Weights of a small transformer language model: skips across layers.
Each number is 128 + 32 x the weight over its row's rms, rounded and kept within 0 to 255. Layers, rows and columns count from 0. Numbers have three digits each. The size before them is the row's rms in percent of the matrix's.

# up: layer 3 MLP up, 1792x448, rms 0.1, rows 929-988, columns 112-223
# down: layer 3 MLP down (transposed), 1792x448, rms 0.0968, rows 929-988, columns 112-223
up929 101:127111141067114083090134098104185128100156112223113168149136227135160109112113153137137143102131162124100114065100126097106104187026137107115159134103078086065182156140109174090146072109124125148152167158154094129173144153171085135120163167092125166103090166106127140106174087170130128091106154114116131146122130102125128139119103136121
down929 105:117152176135065146117126147157135163124121138123149124147155144146144050157144157131083139141180108114090064128075097075157068127109163152156143136153109082094159102168108161109122113125125101145166127124156142165089089144115099176073095113120069137076087135127166119095130137163101158135185133064142099175100141115149055169193099140170
up930 101:133169085178121126090169187086116138098115087093133142111120088163162139142147103127132125093152121073183135168230134102100084077107205112132156150133144103081113119125165123102101143061129130120088139073102165051127163091199185170136135126129092118196142131153109205119139173153150121135045111133137102130158072138136106107086163112132
down930 102:122101097064135113133138090099136118112123130082085128145149069106091137185180080043134131060166105058131147143150105186159124133093131096140124215082103131107134158110190111165138107133109091115113165114100119118126142061122126130149128128124071138160187104087119148185149167146169106142121104152136122092156136113136065087175155156114
up931 098:143131144107155096113112112163155108115145130135107139141112113129156140105093134117155098060140086126127127140075159118123122098146094140141139207087153127159188159186133140091159091181156175139134147098174103107064171101147120141126135106163125154066121152139113174132163126142049179149131179103125142149125125097102126120119145051132
down931 104:097125135212178135163138182120155081153110028176090125122167039123132123162093078111150172111148168117141099202076125129099050160110156201134136105124089103145109146078102155136152132099094135128086153221118091133114134134077095100154158145101146134118115145146128165135124132089127141155113117080122096113086115126121084161130072089123
up932 099:117157096147143125049130169106122130090048148107114116135038130178101140091147161142130103106048124158201179190141137108120145126161122142113120113094108124095126120109194146122133116170127138154198089072078127107150175136118175084120135125140148126117159172085180124092104100117125109089168075123128137090125051114199093111091166182110
down932 103:093095136106056165157057132142136187114113153065079092124145150201151108117091161123163115129121082156143106141138136154120134088156131119095126095120161114083090133115066136161141195153149090113132148113142084145133171145138135149133162168107093114075151114094168119134078083094083155107119155142114133090083141134130152105150172103078
up933 079:117065121146092108143121148106145152098184138078157111101104106165122152122131155129116109161134147089094113207150095084178144132137141198138102071105144153102143091131111115117154136129131176086161133142177116148164133089131128157157127125091105158121108149169163121132098115126220109138193120145147117092099198120183111102157124128126
down933 087:114141183171097138104087145086120101152100097101132149102128121108117146135132177189105108151126155158144148103153177098130157079160091099127115134091143091153109097126123077158138069077210130072123127117094138091106188119183146125175151153090073096151166162167082127104088131187193141079133155108125155172159077136104125076103134097122
up934 102:147132078103074087111125086166099171084117092122088115130128141104118118129123017150085152149130088110145147127154138131083097080091106110110109183139114047092113167082135175072128147194088185157096138093159187103184173134152101097143135159131147124151122115160088141110127042096134145161154126077128135153122138197137157199094192168145
down934 104:133072147185157174161121179195145158080166070159154171161134126122152118101115093143105122134149145154129168180070069151164089175146128163143150149123136140100144110187059128142173062154109119152113081154128118086098127119139086135126135128125121151123126120090146128100096055113112157172070103113131092123142147132146090101189102118162
up935 101:174150157123123097104092099095152129125102056081143100187119098126146127141104122128184137161132140225096193124113174140195148105121149184076101180118114176131104162190103142128154117125091156162165202078137103175180120134161097134094111165199157122127135128135144159158127149121133130126184079153134147157157110122128109121119103158121
down935 098:155160096159096152139174147088117089100139146066136062079087096117121087108138147100147088162087127137131148146070156160139133161120091145153147131151107114105104100132174175113104130102043052174114105150101128129098135163156103109150141089136133197114149094179226137162149113165153055141141098093138158075174117104131147130089154124100
up936 103:129097142108122109131122065135133157091144133109114063112070125110078180062088095064077130091163141131079111148143177184185118146060119163148174153115148138146158105113126090161081059108115117096073191118108124133160101079163106137062131137163147136176154162088085114137152120152139127138161157162134111162123166102127066121204194093067
down936 103:140145130117070117157126186093190110145154126104099141134144175110122189102117121068150101080134152189071116162132125174170145153109124140174137167110071140098164132100068131088111104155157124127165155144137156116143147149130070091123127117158175093092140093064088119102149118187161143094139110192113099128152093108072095189123141103185
up937 108:195124114091113178146100094153158146172154093060113108145144139130088050131104175206139112142123112103149110193090137105156084102171119156131086086138122212096142174103141167168147093112175090136107144156134172192103109099121180074158168165124061126119112115119178140152137092195062133124131141118144150093147117194133115119135162132152
down937 102:170088141110107105158126109102134132162125092115169107133116125126130143138151132128140078143099155092113122166172141068118126139188145147138094082115121148096177124143154144093068169168090165135131142108130133152074141122061117116181127141106138135127066111125100163098132084103108147186150149096095098140142107184170033177150155157167
up938 098:093165098096143122118115148161096130078092220147177177144090162147146109085115058127125126119171141016147131179144130139182200165165164144152125140110089072126127134120159102134110143052136164122090155100140141188138129160102143054117141123124104179136072138094153125093145120098083148107113130128193137124101199169141117129131091114108
down938 098:094072109152224100090106106126099177112119181127120153129178147176161120124140122160133143100164099146106119084140081137103120125141146143124088115081104115116149103093149150063145121131105139155079079118162137073056132133109090135177059120151125076130105110106113093157116124086095203105114042122113153088125140109094110138155130150123
up939 099:184096109094118174176161092120144090128124074137155162148107107079129123118134210121126105106137159136114117104114123150148086092069153094161131131154109133110173146099160179095145139146079109083148151132097154164146178113110095118097086106132099201074148104123149145148104038138176075124160147126109193077139150144098136112107101108145
down939 100:091131081179147097122122104120093132074129103113146141144125089076123176137119114145156160126103166118126116187110142140200124090136151136191193095163168135141161071145177122125091176135182102156104119182106150132135117093120144175161124151135096163124135136120132097098171177117125124221153134103151087157154163090082142119095088089139
up940 105:066104125120098206151141132101128132175137125111100114170117145104125137111157080072118161090131139128127153202121148109126147098152074125149125112156127188207224163115143056110102119124160165146171159120099070134079147184151173182135112081152127118158140167192106173164098109172154105139104162075138137042082128121156149092118206139079
down940 108:103161151134128134092094217112142093103151092176125107128169067126119048094115151151169093164163096140118111161102123100094109124143093138038135096138113087145137128163111114121136085108127101107104142126119123129104163088136089142115145104161130144113131170125161130136126090156117138117122153091138099107118109118178109127138148174144
up941 093:139099108167096104077096103120143103088120098159096174131131098127100050168108131056173167202112180184145150128118114137158139119121148104150116151130164191111115113105110178131179124146095133115105111103115096110104158149170211150144119102066107119115144130126143115163092086163143159101093206144138090108102110106082094091212166108142
down941 092:128123178134187136176147163140131110164128106150095173122133113118099117074115098202138131157082115188149138110081127139117139167064143127139160114075143124110138208112164138135117115147148132107141152091068113111090119111145182055061103093128146182174125114109178082083162132115077109115184158144065176115167115173148128122128125121155
up942 094:119153134124148058135138147107105138096113141177114134168137186110092168063114096147149166051097177194087113108127142131118147124097077161114132168155109121139103156077081173140166163135102107150090129151136142038112130129102132110079161036115078122145126124118106169157098141101144120159121186098155127174128088170120105171140165174198
down942 095:119105220141129060101144144120096129083141163120087166181169120086160126194135094165111132143137168096111141127192118104161108174088163105221151082098116127151119104087134128151104132113154170119122148139132131139117141122146104151114135108143156045190158118187126112106117107118099132103086101145135115147150136154197127146162160112126
up943 099:128131101144100176126157073102136101141101092126110134106189155058057127176097122084048134133173168043065050141169089178201117101131130138076120121126118116097158099165121120163170137099079149086120154160113070127079153155152206189057141126082136161136058161163106097119178142124133126141114161155088111126138142115116133157094107061176
down943 099:097104078096141138146160177150139131159091092184179156124161107142122152108124132159135104119099087154137022087134111117148104146150137093109152091178128110142154116130133134141106127086147098129105147131194113126124127159114100142172099168125129152110140101120137151133103135078119085204131047107100171098084071083151093167109094179106
up944 104:115122174118128148131074142119117128113113078120114102119111143117162165037127085206095097114134128121179085173113135101112205119104151113111172147113101085100143131102100178070100143104076106106133129125136110053175094132160138127117126094170104069081106102112081117090084161155132171160122136086107100137119106137110085112152123091109
down944 101:157150173133076133132139047103092101167193128166065134151100135125142137163156135074114091138135113096171124116136137159074153137138075104126158105168169078153094157157159189107166134157187175064141078048113109088144130074076128140091170125166128144105094123135107132087140153119126096186113145066130125143114117145106126098084149124164
up945 104:171088105169104141179123083156117148171163147092091092180100120094086128175111097132092124141144203090138167135091112081155148139116112130153155114206157084170100106110137116137149093143133066105144098122129136131095194153078108147116139111116201073159115189142116123135075150130140084095047163122101174151161089134175159161095087097157
down945 109:131118143145107092174160143155177110153157149120169145141087179061189095132095138143090127139124122105136118091164125174119132126111152134173123117123205157126122096150113170146118136142162148131151083115103043111134183098109183137140140113079138156153082164152137100119135135041179123115156160137152175095127160126228122156172127122150
up946 115:119121071149150105142136141103126013186118109155067132142088146117126128116069102105173112152091113128089108081128124202133180095127173094124090167127129139138143100102100124161165030175151106110118149150181106121150138090114152103125185142119161156048110141119156088121126159118138092110231172141131149101147086149135121155146153063127
down946 101:108121107174128130110130153127093091133152114139142121132148091156140112104123131147177061082108132206142052176132155123101097132149118111205119091126143091132060143160121077162104081121105098125123140190093089187110105126100161078105100121156077080149109152110156147147117099159131108128180130145074101136207167101121126098131103104136
up947 086:140092154155171136193095194092204128129129084114105131146109140148137150103119197198135121103113024152123109092105076100099102086123103185100119147097083113123114165110135182143104100155149115124166081152071123106156132086131138122107109126085196113104133125177118119113128140145061088151199079139145121117146116135115139103167140096113
down947 097:111145132137101123145124133143193111199135122151203171162097134103135135091146113180140124114112110103140152130103122145164163117127137094111162134131102114040193096170106126121114138157112150194133152094120096117149128108133060130093151127168136069148160127134096211147111077192134151116135135105152138166077198184131140123149137108130
up948 104:141120128094141127116096144169116081113142184140159117133147160095185131126074136115122163158040162191098146022082129122107136123146136101126086097136164173127108145156099107178209185142114142168152113138107144155185109168138141115101130112126151127150155147111110178135072129158125187091175143101124148133126123105145155071104093100160
down948 101:158111137125103142086124138101106077106080099077165107071144159145151143162162103140125134133089123173140140118117117166084144130205116172125101086163146137186148144181140150130102168118125152162134112140114139174135162100106145133148160161107140151140209165066122113121075173207109181118125125146125098141138132146137095057106094090169
up949 098:155126136098073051073159160101101134151101081154158143107164173137140111102120155119111088068129131034100091124133133124108140094086156136119091139126129124184089054101132068104097141160123085143205236097148147101093107088152187132172131139166151149050099178129176098081096194097100043162117142115107142153167166168128167110143166179067
down949 098:037165143096112147124114143086123135119155177158109106139120141131147160143142133107119166081085110113127135127150079118164118146158170197176109094147084170056096199138098112183139090147124089116138077150162086128111105145153156149033071094069130108155134156148113198069143093096138170094071104143143094165136144073149128104138099108201
up950 089:122157158156089088115092134102179141101083074107099156161112153076125070188167096115162169132114152097118103112120130187142170127094108129133193145121113085097130130152160135103157084145133168076122168155127195119134120121112067117106127124139127125104108163097133137120128070181119118086077203092128143099070149187116056134103115178141
down950 093:133140152128085123184156119154118107136144146165147109106104185196112187104132099109044115150176164150184082163144169145135187132121122166203110142083106103078087128146157133102068134129179108106125123117079213141093073141095156089068148113150138137152092118129146146164167162114161127112117151131074088122114130108137056094074098097126
up951 094:162172114100099173135106172127137078100158162158132117168084130159138104115081128129105120115120154105118123197093108211119143166106085074136235126185146141151126118139100121146083136156119188071141128153173096180132083084190135155151076085056138117176079148103155097106132100099142139112056143090138114082165099189152159091092156174135
down951 097:158187131130121147114070081128115103158158086118125102125120141129133127176098141153071134141122130114077077141166136111133171171103063118095079114131145115143128113113102132091075092125127128121177126112119089142104133134154152132073119112142127150182143140146124136167094142101117120163096096186095110125146099136148097134143104096109
up952 099:093124149145166103155134099133046125131120124087117083171155112080101138155116086131138130135110145152092175137150150108121086121121118118172130188116125086123145198142157150147100130126113091168128102116149136121103176067087127143162184133161076142147133146110108148058121098148140118139134126152101180113151096137153137136133081128095
down952 099:112199133090140152136095092109167108148131145105098118121184106118108149170142134120110114124123097098187156175138091094110132098153176120127097112162120083093119144071144106115133109182167112152192178120116136132100179129108142128207163113054122078102124178121087078121164136178104129158120125216087084138100087204108142152096129112128
up953 105:107147110114140119078073067053079127112127148111119133108107115174124159117082130162115127150131153139159118153110122149133134134145150151107165191108147131156097145075118065111190110120171161168164097119099162098111105165177182150117128161191073114129071156174135161136152138146095126109148156056091121094104085091077132128111117130116
down953 104:107111138150075160114122137075100153135143177150138126146127139145116119166092162112142148085113119203145082107133097107131192122175153152113141130107119132136145109126134049079063123183125106191148131199092166136171098118141186133170177159129045162123128111183145085127132135172152121145166104163181163113133092121117131099133118085105
up954 088:088093144116114109142125179190126110148117130119160065071133096198061151131151116102120081102117162097102147110137111106153135067160090152100104154140141138126128105188178096097170101187093097079118137119190092163120198175058173147154124149132148115161140148158122107063163084061130150127056123117113160139119155123152179133107114125139
down954 096:094083151164175111110085141138128106094126159147151094156077151080117092107170086096098160161198088195137106133160103105140102182135057172096152152095132172011135161079112112156183107115067130105191104124129129100130168180104157144133148143116107139072123124148107122132082108055112103166137105076099095151084134091137151108153139159170
up955 108:132152109113155104087171092169097105108108166070111142136146070060091064119096063095147155137141095130113123128101150112134083111102115107177134135197131096136163120157139089157137080131107144107094183111120137133118199088183063179082073153123105123131128073145115139095124077082116097147082101109123148123133127101086136122124123131118
down955 103:123127132093104178116132113094099142100168078053137174123116094125144125059111140127137153119128142157093082122140142094124202170105134112151094123209126173165139180159079101132129163138163077199147130111062144158147095064138092177099187117116131183166074099105094128180110169209144079114081093102159099169067148065135064125128153125123
up956 108:107148125162087133114105120153158150193082108100116107187141143146128157123147180142155105164182125118198157097132110144154120107186210116098156158091108169091110129080131100112122143126135138173181149174150068086153203101140165157087158178137136103115166150077162138120104093143132158160140192096225126131090114140116126146124108159140
down956 108:114118177146142087141138080147150165170109179110076125099135087127109141137168180100167134182171089120147140140143067074097132151158153132113128104153082151141112091099103140128136151199166134043130156135160088131152206117164160096109130114150128122148159116146137165066110098113131155094105108106084124102146093158132114159115139135141
up957 111:092174135152088199175065118063126101140091115169128124101105113137130156134125153133113092121065106109146108085126123126156069101160114077057110157160101089162100165171127134127117136085150081115123158111110105133113087123118122134173132129091137132098147136102197107122141089128146124102153063077143084132146073152110118139118173115149
down957 107:101146159145196149109075078147160137145126161095171059108175175197183184150113122161154101139138111095078095089140143114117097064123151095161141068145106168128105097075156196132131170127128132196118131130185099129148135163128112098159134107120149124159113160063134179116184054130124226072173154133151141136138091135117113143127172144073
up958 104:147101197103136150127177070123140094121129081140173157142061127093169109071138065055124211164101064115100107118099142163109110096119152112106175103139097056106124059132187125162118074130084150158075123133111138120092133164109112071116208100127092099142115137143075132140113182141123149104198194082102127121158095086108189068149143108111
down958 100:121141142157161125137143106137158132145078150151100109159175077138179095130178155102138122097030152093115084095118087108109122121089122098059128096093162179141063095149168099146117162102068106120101157173154082168131133095150140097094171109112136137150179126214090147193164138119087159057130122141130111144156111201141118175092130123124
up959 104:145079143119132139085158126113132113113119182110118158038085173094116093115139124120146142171161160103130143098112084169131116112128090138204155180152164192108150144122137140101118143117152138066148140128125130118149133154158139123103120172128157117158119138138165175164095146111103085095157089135163141115085106176125203124085122098107
down959 103:118074120090138160122142132137119075179094193123098199067072108117101168148143121112114089125174138109204189101116114082152128129135162109170133114152175119129082130086094177168170069144127124171125108136143113118174087114148093108114140114141057056165134074128119145070099122144122161154153184172169140074105126078120133112155150166192
up960 089:043092143132179124127068077150051135129118129075152069115098139116137085107113147138120137156135168079148107124137129113100159042159075095164104156132094111101186137140140150131044153126149177124129156123165143118123191095144133132149125111116175092097098090086147129082156128092138159124129153138152134152153173119133112117066092150051
down960 095:143076064105152074120106125163127103135167102133098165104159182147157138135103102095090097102142093123089226137141113158145128148104132120115148081072133091144094146135153079138177093144158116140163093137117128168084148124145133099117089116121081102167139105082042140169140119116105153099119117167138153108132126100108159141166148090186
up961 103:070111098139102122139097129110073115152099120146123114071083069135130142129101112086155150086103104114099162077146154151139114097118125138083153103147143177150130147129096083150105118128174098169090089173165152135120064117125114131112087156146157177102090150157140094125099081126103135123131103126110114148115101094117155081138129091111
down961 097:102138123136090153201119172150140087107182114091098184147087180169109127104100178104137124095130105118091088103103059181125177093105101087163104139120110125196130166100098117098080163079108175126136092132132144146144112125099094086143098085102134123112126185161105139125138105135098186082155163101093082165131052163176141129098111107145
up962 100:154138103162152163080069118208157094117113075189126082108081111170132077107099139120139121100123093105124120218064126152073138135044136105150118127148167173143141135071148169134137114166109137164137188186106147098156118091160169021135111128104136126101130116120176106115129080130127137113164140092112087159132092086136129096108111131145
down962 102:161124135133141103156102163162152122128155068208083160150112098155128113202162115121126124133088131092191115145115109106146127119030139136124111188105159137164132120144125065126133160146099086133133162136107177120149086059134151098142085105127128115127174113107201097094131109151168124146081212104150096120101129084172160074151093156032
up963 095:118094128183172018156133097097140149092113126128122056101091137175138151149123101083151151095086088045155129140113131106178202131145084097111143141133142109117180088164154132156184156177087122147077079098140132111130131087101094091120205140122160124109164122128148091136123145118095107088153126095170105107158134124165107151124107107109
down963 100:076133155115116126154138142143134089136136099114152094135141156143164130171061136140185148165077188137143108134111142127137135093098074063116176100124119129160110175077138099132127108118173149121109144151157118124138152133112122128085181115122087098116136141204101082109145132111184124079075030130136107150175173102163109173095092194134
up964 098:064161107107123113141170095103082115140120172130118067160136114131147125149176150098120113118134211154089085164100123117111106158106144146117133119133091183204136097114137113126117126144105151066167111138096155119135130168149053080145101082112094147163167082137128158112102089043123135052114138126093074087168082114137142140155150086086
down964 096:114082103125143170113233089120074159125116112113104090080145115180124099168094151124150158128176106117151165166108126137151103095151141152150110119102115133134176099159122130104113140124139081072137092145166085146130106157092160146098077129106062077177139103126139132043152085153127139099163118162093137163081112160095150125147144129098
up965 097:145076093165100169092083165142128137114129106179133047117078096170130135139118133116183105151073082112131086116130134132183165103135128106092113098117146115121140072163130008144122122129077115187113160080159178150149096118132097081074124134163145143173148118090102152084160133138113143156125065062114149162149089169125138119111168121157
down965 092:123097146081150131063088133146096127130165119144157105059098119145090092123116117142152147100135077138125094144130114190147154083169109139151105117078182137092076083156137073118134143166182135156087104121070171127119117176139113130077119108094169121133140100160043128093144092133150098132105092070133114157107166165125150178096151163119
up966 105:089141147123103114150169157216163053119155152140106119125127156174130110176114150126108180105142136135099125150089116113148087173133148078072176161066142079112076068172139163184151084139128150177126157143154116055159124090214047131112102158185107162125095187089144124136103129113178171184093143216150176146141094148149143083124102140125
down966 097:160118148132153111112155141176181138158175116074115171130136102193140149176122155091181097121154139158120165162069146120148165114121127126110100142092150114112130095180140151116132085129152117136157170169118128145100169105113106120091165152132095173125096146134141137135059156157138164122128108132115162112120097113133122111122169143146
up967 100:183122145151047063147135165183207110158133160106143115133174175133121111101092066121120152238129099078122171130091142119103087103115106162081110144135111089138105109176095114080144101132094182120126176153112140100139071125156098159091133124068135103144098173117099169139187131106118145110138175161171085108153141153096110155118119162079
down967 090:147162076164083107092081179143165106111132182105101133099185134061137048177104070050117123111106135094111104174148148135105101107148168098145134193138089101123133126115124123126112170157172154152103146156125194139162138086073123158113130085187122168130172121154162157178178128129165135155118058162185117182175222146139163118176065136104
up968 098:092120132209105113112127188067123142121138041101107162158106155101138151105067177090087161112102135160087149115143128160088094092113154195086140159156131141187120054143095163094169150123104095100136119121064113126117104142165140083065074141091145125149132078153164148111175153119169115125138135115145123120137137085127131142153149098139
down968 092:116147096154157111052143091134115146175117127117112142122128112074130162154132111055121106111153119131104060146165155089113103177045193123137153091147121093171143120130173130191120154083077178115123173105124169094099131165122114139106147148120151176164082097159137173131147115080109218161080090166072095180125081061117068093103157099094
up969 097:108109109178119093149166093135123085104139162164109148158090093134128127053147135156167160231157151117113140168176150121088183147112113135159139127139092186130090137083148171116132071118083113083150180166135102143152142094104169118200144128128116094142159175178056138135196136159149169084140195109150093154213084124123130102111155130135
down969 098:120117100169124132097152096111102122179085133174108154167105083141133119117176130108130142144114145098117142111151133123163156135077072087104124092165119087103080084123138107173161095126048140074131110041117107131117119054127095075213130111143099101135129145117139163181155172120117113202132157117145155144144146107148079082097123091138
up970 097:166185134104121166101144115147150167156113182149159152184067105165129138115130098130114128100154101123119081102167148129136208089097076179099117117171153212058120137091158105072112115145123136181118121124143050098102137117153127095117123105127142125128109131120066171075137106128147147138166115163158102116149041132150160143143121119203
down970 100:176106106116195147119172089126130128119095137117211155154120133155097103105109148153134103118119120128127142102187133132076154153092087122101098106113154175119124198155161083107119160105163193153122102144153065139100144138142113092079146125140102137131136115141122200099160167169151120167198152103131088119105058117149126131151092130152
up971 099:075149130098100151131069103119154084054138170052099187122094078127186073147129074081135128108153105135063088142159088161146138052088140196130135141177108093120128130027096136171148119118108131106086201120155087066147095159123114086061159149149161180105138155103056117140116124140087141124145135103105124123160047145154131182107119150060
down971 096:099124112087138148077123094117062142123111095095100114174160106128145133123134153066145168093152170166102168159100104074125049085087139207173173117126121163076129162159110103114102143108167134109114175111172125124078112116138181201146137103151139094102156138130141090086112092163107168114129172103173158150150123164126111100134127084037
up972 098:142110058183127151100150116104150096172139187150120176103108127154146129129110089133119135118109086128037158125061126123224155157102178171120185140109147145101150136087062183144157169096116054118126132091100174113142122139117149131135147086174119133119109111155149070164121123120159091107049119157153110152139114165103075125166078108220
down972 104:085131119114130148181101115183139147130117154168136107120153134126150109156139097165095153037101167103090158161154121080074146145145100169095147182209156099107176146115103120107164093161080128104149085034115129099132126159119114111101198171132134122130140085144113139200122139168201172112123087161109128175101128129111129077133155177120
up973 096:201162118130110144115123135134142175113160173131131104114100082090157143157136121058112111169128062165118045150111116153120178122160063191125107125133180171056087095152066075112139117128104138130132146117113119109161123159100087120141114138155151109126097090108123117103122143120125121089121085168117136126183132163144111131119168099089
down973 097:143175158145104116115160125131136143103168152100115138140119164075108095072156171112094124065149202149153108165181117098112107152190103111112100130151167161062098087156119089103108184130107125114110122172071128075166131126128107119059139161093105143105109132136100104146123146186093081105175130123127099068188150138181150123100137098145
up974 099:134121129114120086196191158119122133049100165140125129100111127095119168108125096112159194155166138111144105214159131106127184122125125175183130085105151086134186099094106202108162173133120168148155090128102122118130133149200170130068089147161068214180127109135145150102110134119220117092145122162116100112162085139094179119147097157160
down974 100:156149126179145173068157115160159174142126145108104123177099114171153141127100142076124163174141167057111117141138104118113081143082239125086177097106127064161103078141096147194096121087117095109131152179141114159117136098118152098124128128157160182091131149144161135110111126162151091168167136180130186133183147119104178166118156141138
up975 104:094108156135149097052156109123138195120122095089137149129113188133143116148079140117182116085150123163104151157119156111122173141114119110109188141061168072141074086128155160120104182124069144108133156143087108088070124091153186100135147133102158164137121111088164124150117159122179131134137066163099071122109116165077197153146135127119
down975 104:191132131055119131118156145142122151132108085108069156193119103176134132116147154114138090115087092152128143099121111089163077067092135132099077146140126107114141157129139143087099148124117138076085083092083069147105108168154136091079118118145099104130157075189062130101108075105138110071119118101118116126133130138058136120175134107169
up976 106:132083156095124077169070094104089145072178156113139187174117178158131159210161168182146105118119142171070158097131115062148092128147110181092144217089103147151142170181128133110070138088095137154132065129124114144143102108092134108135083092144132146077135133159152058083095185138181158105153122107131148168080158122160135155156121164117
down976 091:187089151095104100173084172112142112147115073157127156124121142112173180084076159212132147095182080074122120150144105141115155142169087151090132105141141150157116198114101146198105150123114162127136101134094156146125107189158129153097115122096133123131088149162134131110189091129123140092123110123184064118111109131161078117131087182087
up977 106:131126173114129194092105134175135187104103043104195061165146174075119133113123131118118150099158152155095129183131095149158099180109073088146075171140111122157096064142183106145196124119134082118163110119120157095150164139126131154169102139169105143148118190166155156123131142158152216142112165132116168167121099141095074147117168149113
down977 101:095111084136092053129118137162141066103114153166148140094148093150144075111147164127109098113129142099072137144164160113169155131120139102145113131110124110168155174138141141135097176141125099155088130151126084145181126186029150097144177132106122135108134169066074152103153126106133162105108155148109158158178119111102092105110113171073
up978 097:144079131155149187120149134163151114061137130133086129148133089167145149178164148103109088110121130109135141157138107181156174063081200131159114093163174063182083088171124166070104090120173085121123155134173142060158157105144047121154161134173167110136120152136119122149118111152128055121177109159115142089125061200090126110187092104138
down978 098:205151124133137168073099187136155096080123123159093138109189142150173108136098107120113154168159142101054145138092145151128101174146042125108112157111145143105198089149115126096119060141151146112094147106097120121121075154138155109100126131155072178099150114087073087149100131146070138100105086162136149118136090160135141202117145095116
up979 103:126124157128163172114152136098114130139114170149144067135138169150138087123135149110139171129105093086207136129124102103120126088131098098087136133138158093140169145157158134108113182105103088130172165087155054089111060172113116135129126143174168140106143137122133085106094115134195121181105056141082157144162137090121108103182113141109
down979 104:075188138118159147119091108141209184127136151152075139140060134187131107101178085187204129087141147094147130134103139091139162102181124082080170156182079147089150059111152137135133129118138087084144157099109147118135136133112145147111129126094139099113148103135135103143161123173221179125130105129176145097136184186091130116099146085158
up980 098:125098099092158181124142174128136154123160136105110151150176152082159153092158162119099174087156148112149112082071058090115125126109119170115109121052093119094067041093103133153076150082129095144123134137114151121157084069130096189105087121090102147207092116094052114113141134134159131073115098094118093101159120158098218167087122079134
down980 103:100104101123104123132101147161128122177162119146133136163153167096171098182133120079163119050128083101124134126116111133104144099116125114183163113120112147099136121109212180092144173127149118155139107129113100118139124132133108142142138052156080178198187149122156124081119097134104152150122155122089109098155142158121132145130158146149
up981 094:141139166121102152136096147143135111098147129108136107150140148187186135099076094116130096128108073137139126113148093151080104151146137188173176174150100159166170068145100141131170129077111112135107138147199122110111067084168178161117099122125091127141159093139113145095099109125198136109173143158134105110088091124094178089126088134083
down981 096:086179101108085106174142101158147070175111056116090113099115131182071170177120141072196185073152124128173153129107143135108054128152160139110153109158130175196140090127086139195189136108156096083080138138164067132126123147113147087112158105125122196140106113152091103096102130151170069108211162161162140188124134141119168133070143169132
up982 092:146109116119105136136196122089170146100106083074139074069085121101166172209112151140062143134182120099114099162176166138106117110151111103139111144074113184077164161103136102137182137129118190066099115133161121157122169084108085070165173100139171211147156187124089101094130169132104081085080128131125133143161106122081095123131118084151
down982 101:188135052087139156138093144103154144089149075173124174122156128159092143117099127209092190118065203130175122088134073101099100113135098090107120128079086079071127118115146127097122176106187095169134094124086100124080139162130125162119120110146121109132195157154113117112130187148135158120123158120131125158111167172136120102086104181171
up983 099:181180216173125115140134095140104154084081132120065064121110128137109105133128050174176100154190099123108119078130186143122131080130170181090143105081102148134134166130198129151124136131095176146118152130182046146104118130110151068159166149096128125176160071116114153100129153108113103049123132084073063144126125143095085173172142124134
down983 099:164160138144159118097113111027078137125113132154091171111149078146137116164126095185123209128101164160139153132095194107167151099134149106131090087086087064121076144094120114111162184201117130089109143120117175161133179089084106128071182096137112136137134119131139127118188073163095098178148112119105073131104188017116089147156199168094
up984 109:146169126118215120122085145120135138174106153132099171151094124130117132166130096113147142148168136118156113147139040125133142098108189149110162164098055155159126126057148140156081106127081135136149088039161118145124133128088147086130064148142126176104118200102120119112086132140093192111092156134086124131112127181178113117060098069145
down984 106:113131115109129111112135198104143143181122189117134147184144117163103122151124168115130135082110122157117113186164052126130069086132121150119153124078114105120061209133116127126124120136123158130079098161130077176134095132111110123150105084130081143141182175064114156130140154159152199148119151122147132164122123111185132094099122118185
up985 104:130166153170113175174105113075152117167158197121141145090063078155145143120092120123114118093124085151145108116128111162120105161118162103092096093105161172069163156070160155073083118164119098170158113131096196147114107116128121106077108141114100143103163107142128159093110138112124118165122187139168115096157096139087188094109152096124
down985 102:190138119169149174155110090135161147185096159116173115100087164142061092135097121094165133056145110077139131121190091126150117108148140130079117127123146137160170144153193075056093156168154113085153092142094161095135090144125106134080131123174144107111070088157114192175075165165150125150160119140111102109167122150031135121094176127149
up986 099:138096182104181136143123107118188100101135113166183133162160203146147139141119109148205137118140069145162197135132089098158141069125123123151160180149165135188155068111116164153116147134056094152122146157126134083152133074128165093055122173143150150133113144213094100137086102169172107105044142142083136103164130127127181109135089187142
down986 095:129182106132158150110126129117079111200149161156177124121204139111116152166093145109140216082170137159136112107159121083144118095143104097096112140112095134150126094143135115126187102118073147154092146141091078133159134126118163160162110186172188093140165101131155084172143117082155085149107187150164169070132112157128082159144113165196
up987 102:107135143098133171143108133111096161174134132134146111081107102113160151117142119163078158130119081092169106135138122083181123078141124155104171136128130180113125138110108095186096075065124173098132111111121135116104113150132162145121146155101107102092176169161149171142149126111168067063105138125108115133170099109141047098135086179118
down987 106:107134054107117115105164153056110162152144139115181197141055127110133097147205108118150082150067164143111168159143162167161096100167137174079155174109141086166077207110116146131148123146068089137157134183089107131139093178182061116162115133139072134090127093167118086132157128157230100121127121215083152116126093111115103138217102106108
up988 094:088156112093172135123133116132127127118080137180152112140149125095170094169111122152140158120091116058128152169093087129143204153125093177133203144083177172166103169112132128078112110127142096116082042135140123112114127160150149147095195115076111186139127095157097143195098129138054131194076176153144163158151123126173157097099161064110
down988 103:134171082101126088107109120072163116117166093053134160137039100097137090142095169110109113103106142112169154171172136068089120156194049121107137176117127149100120121095147097112207130075131082124080138112177083141123107079164170114114146146152089065191080087190134112131143128185088096117152128128103162110202127123197096090077124149152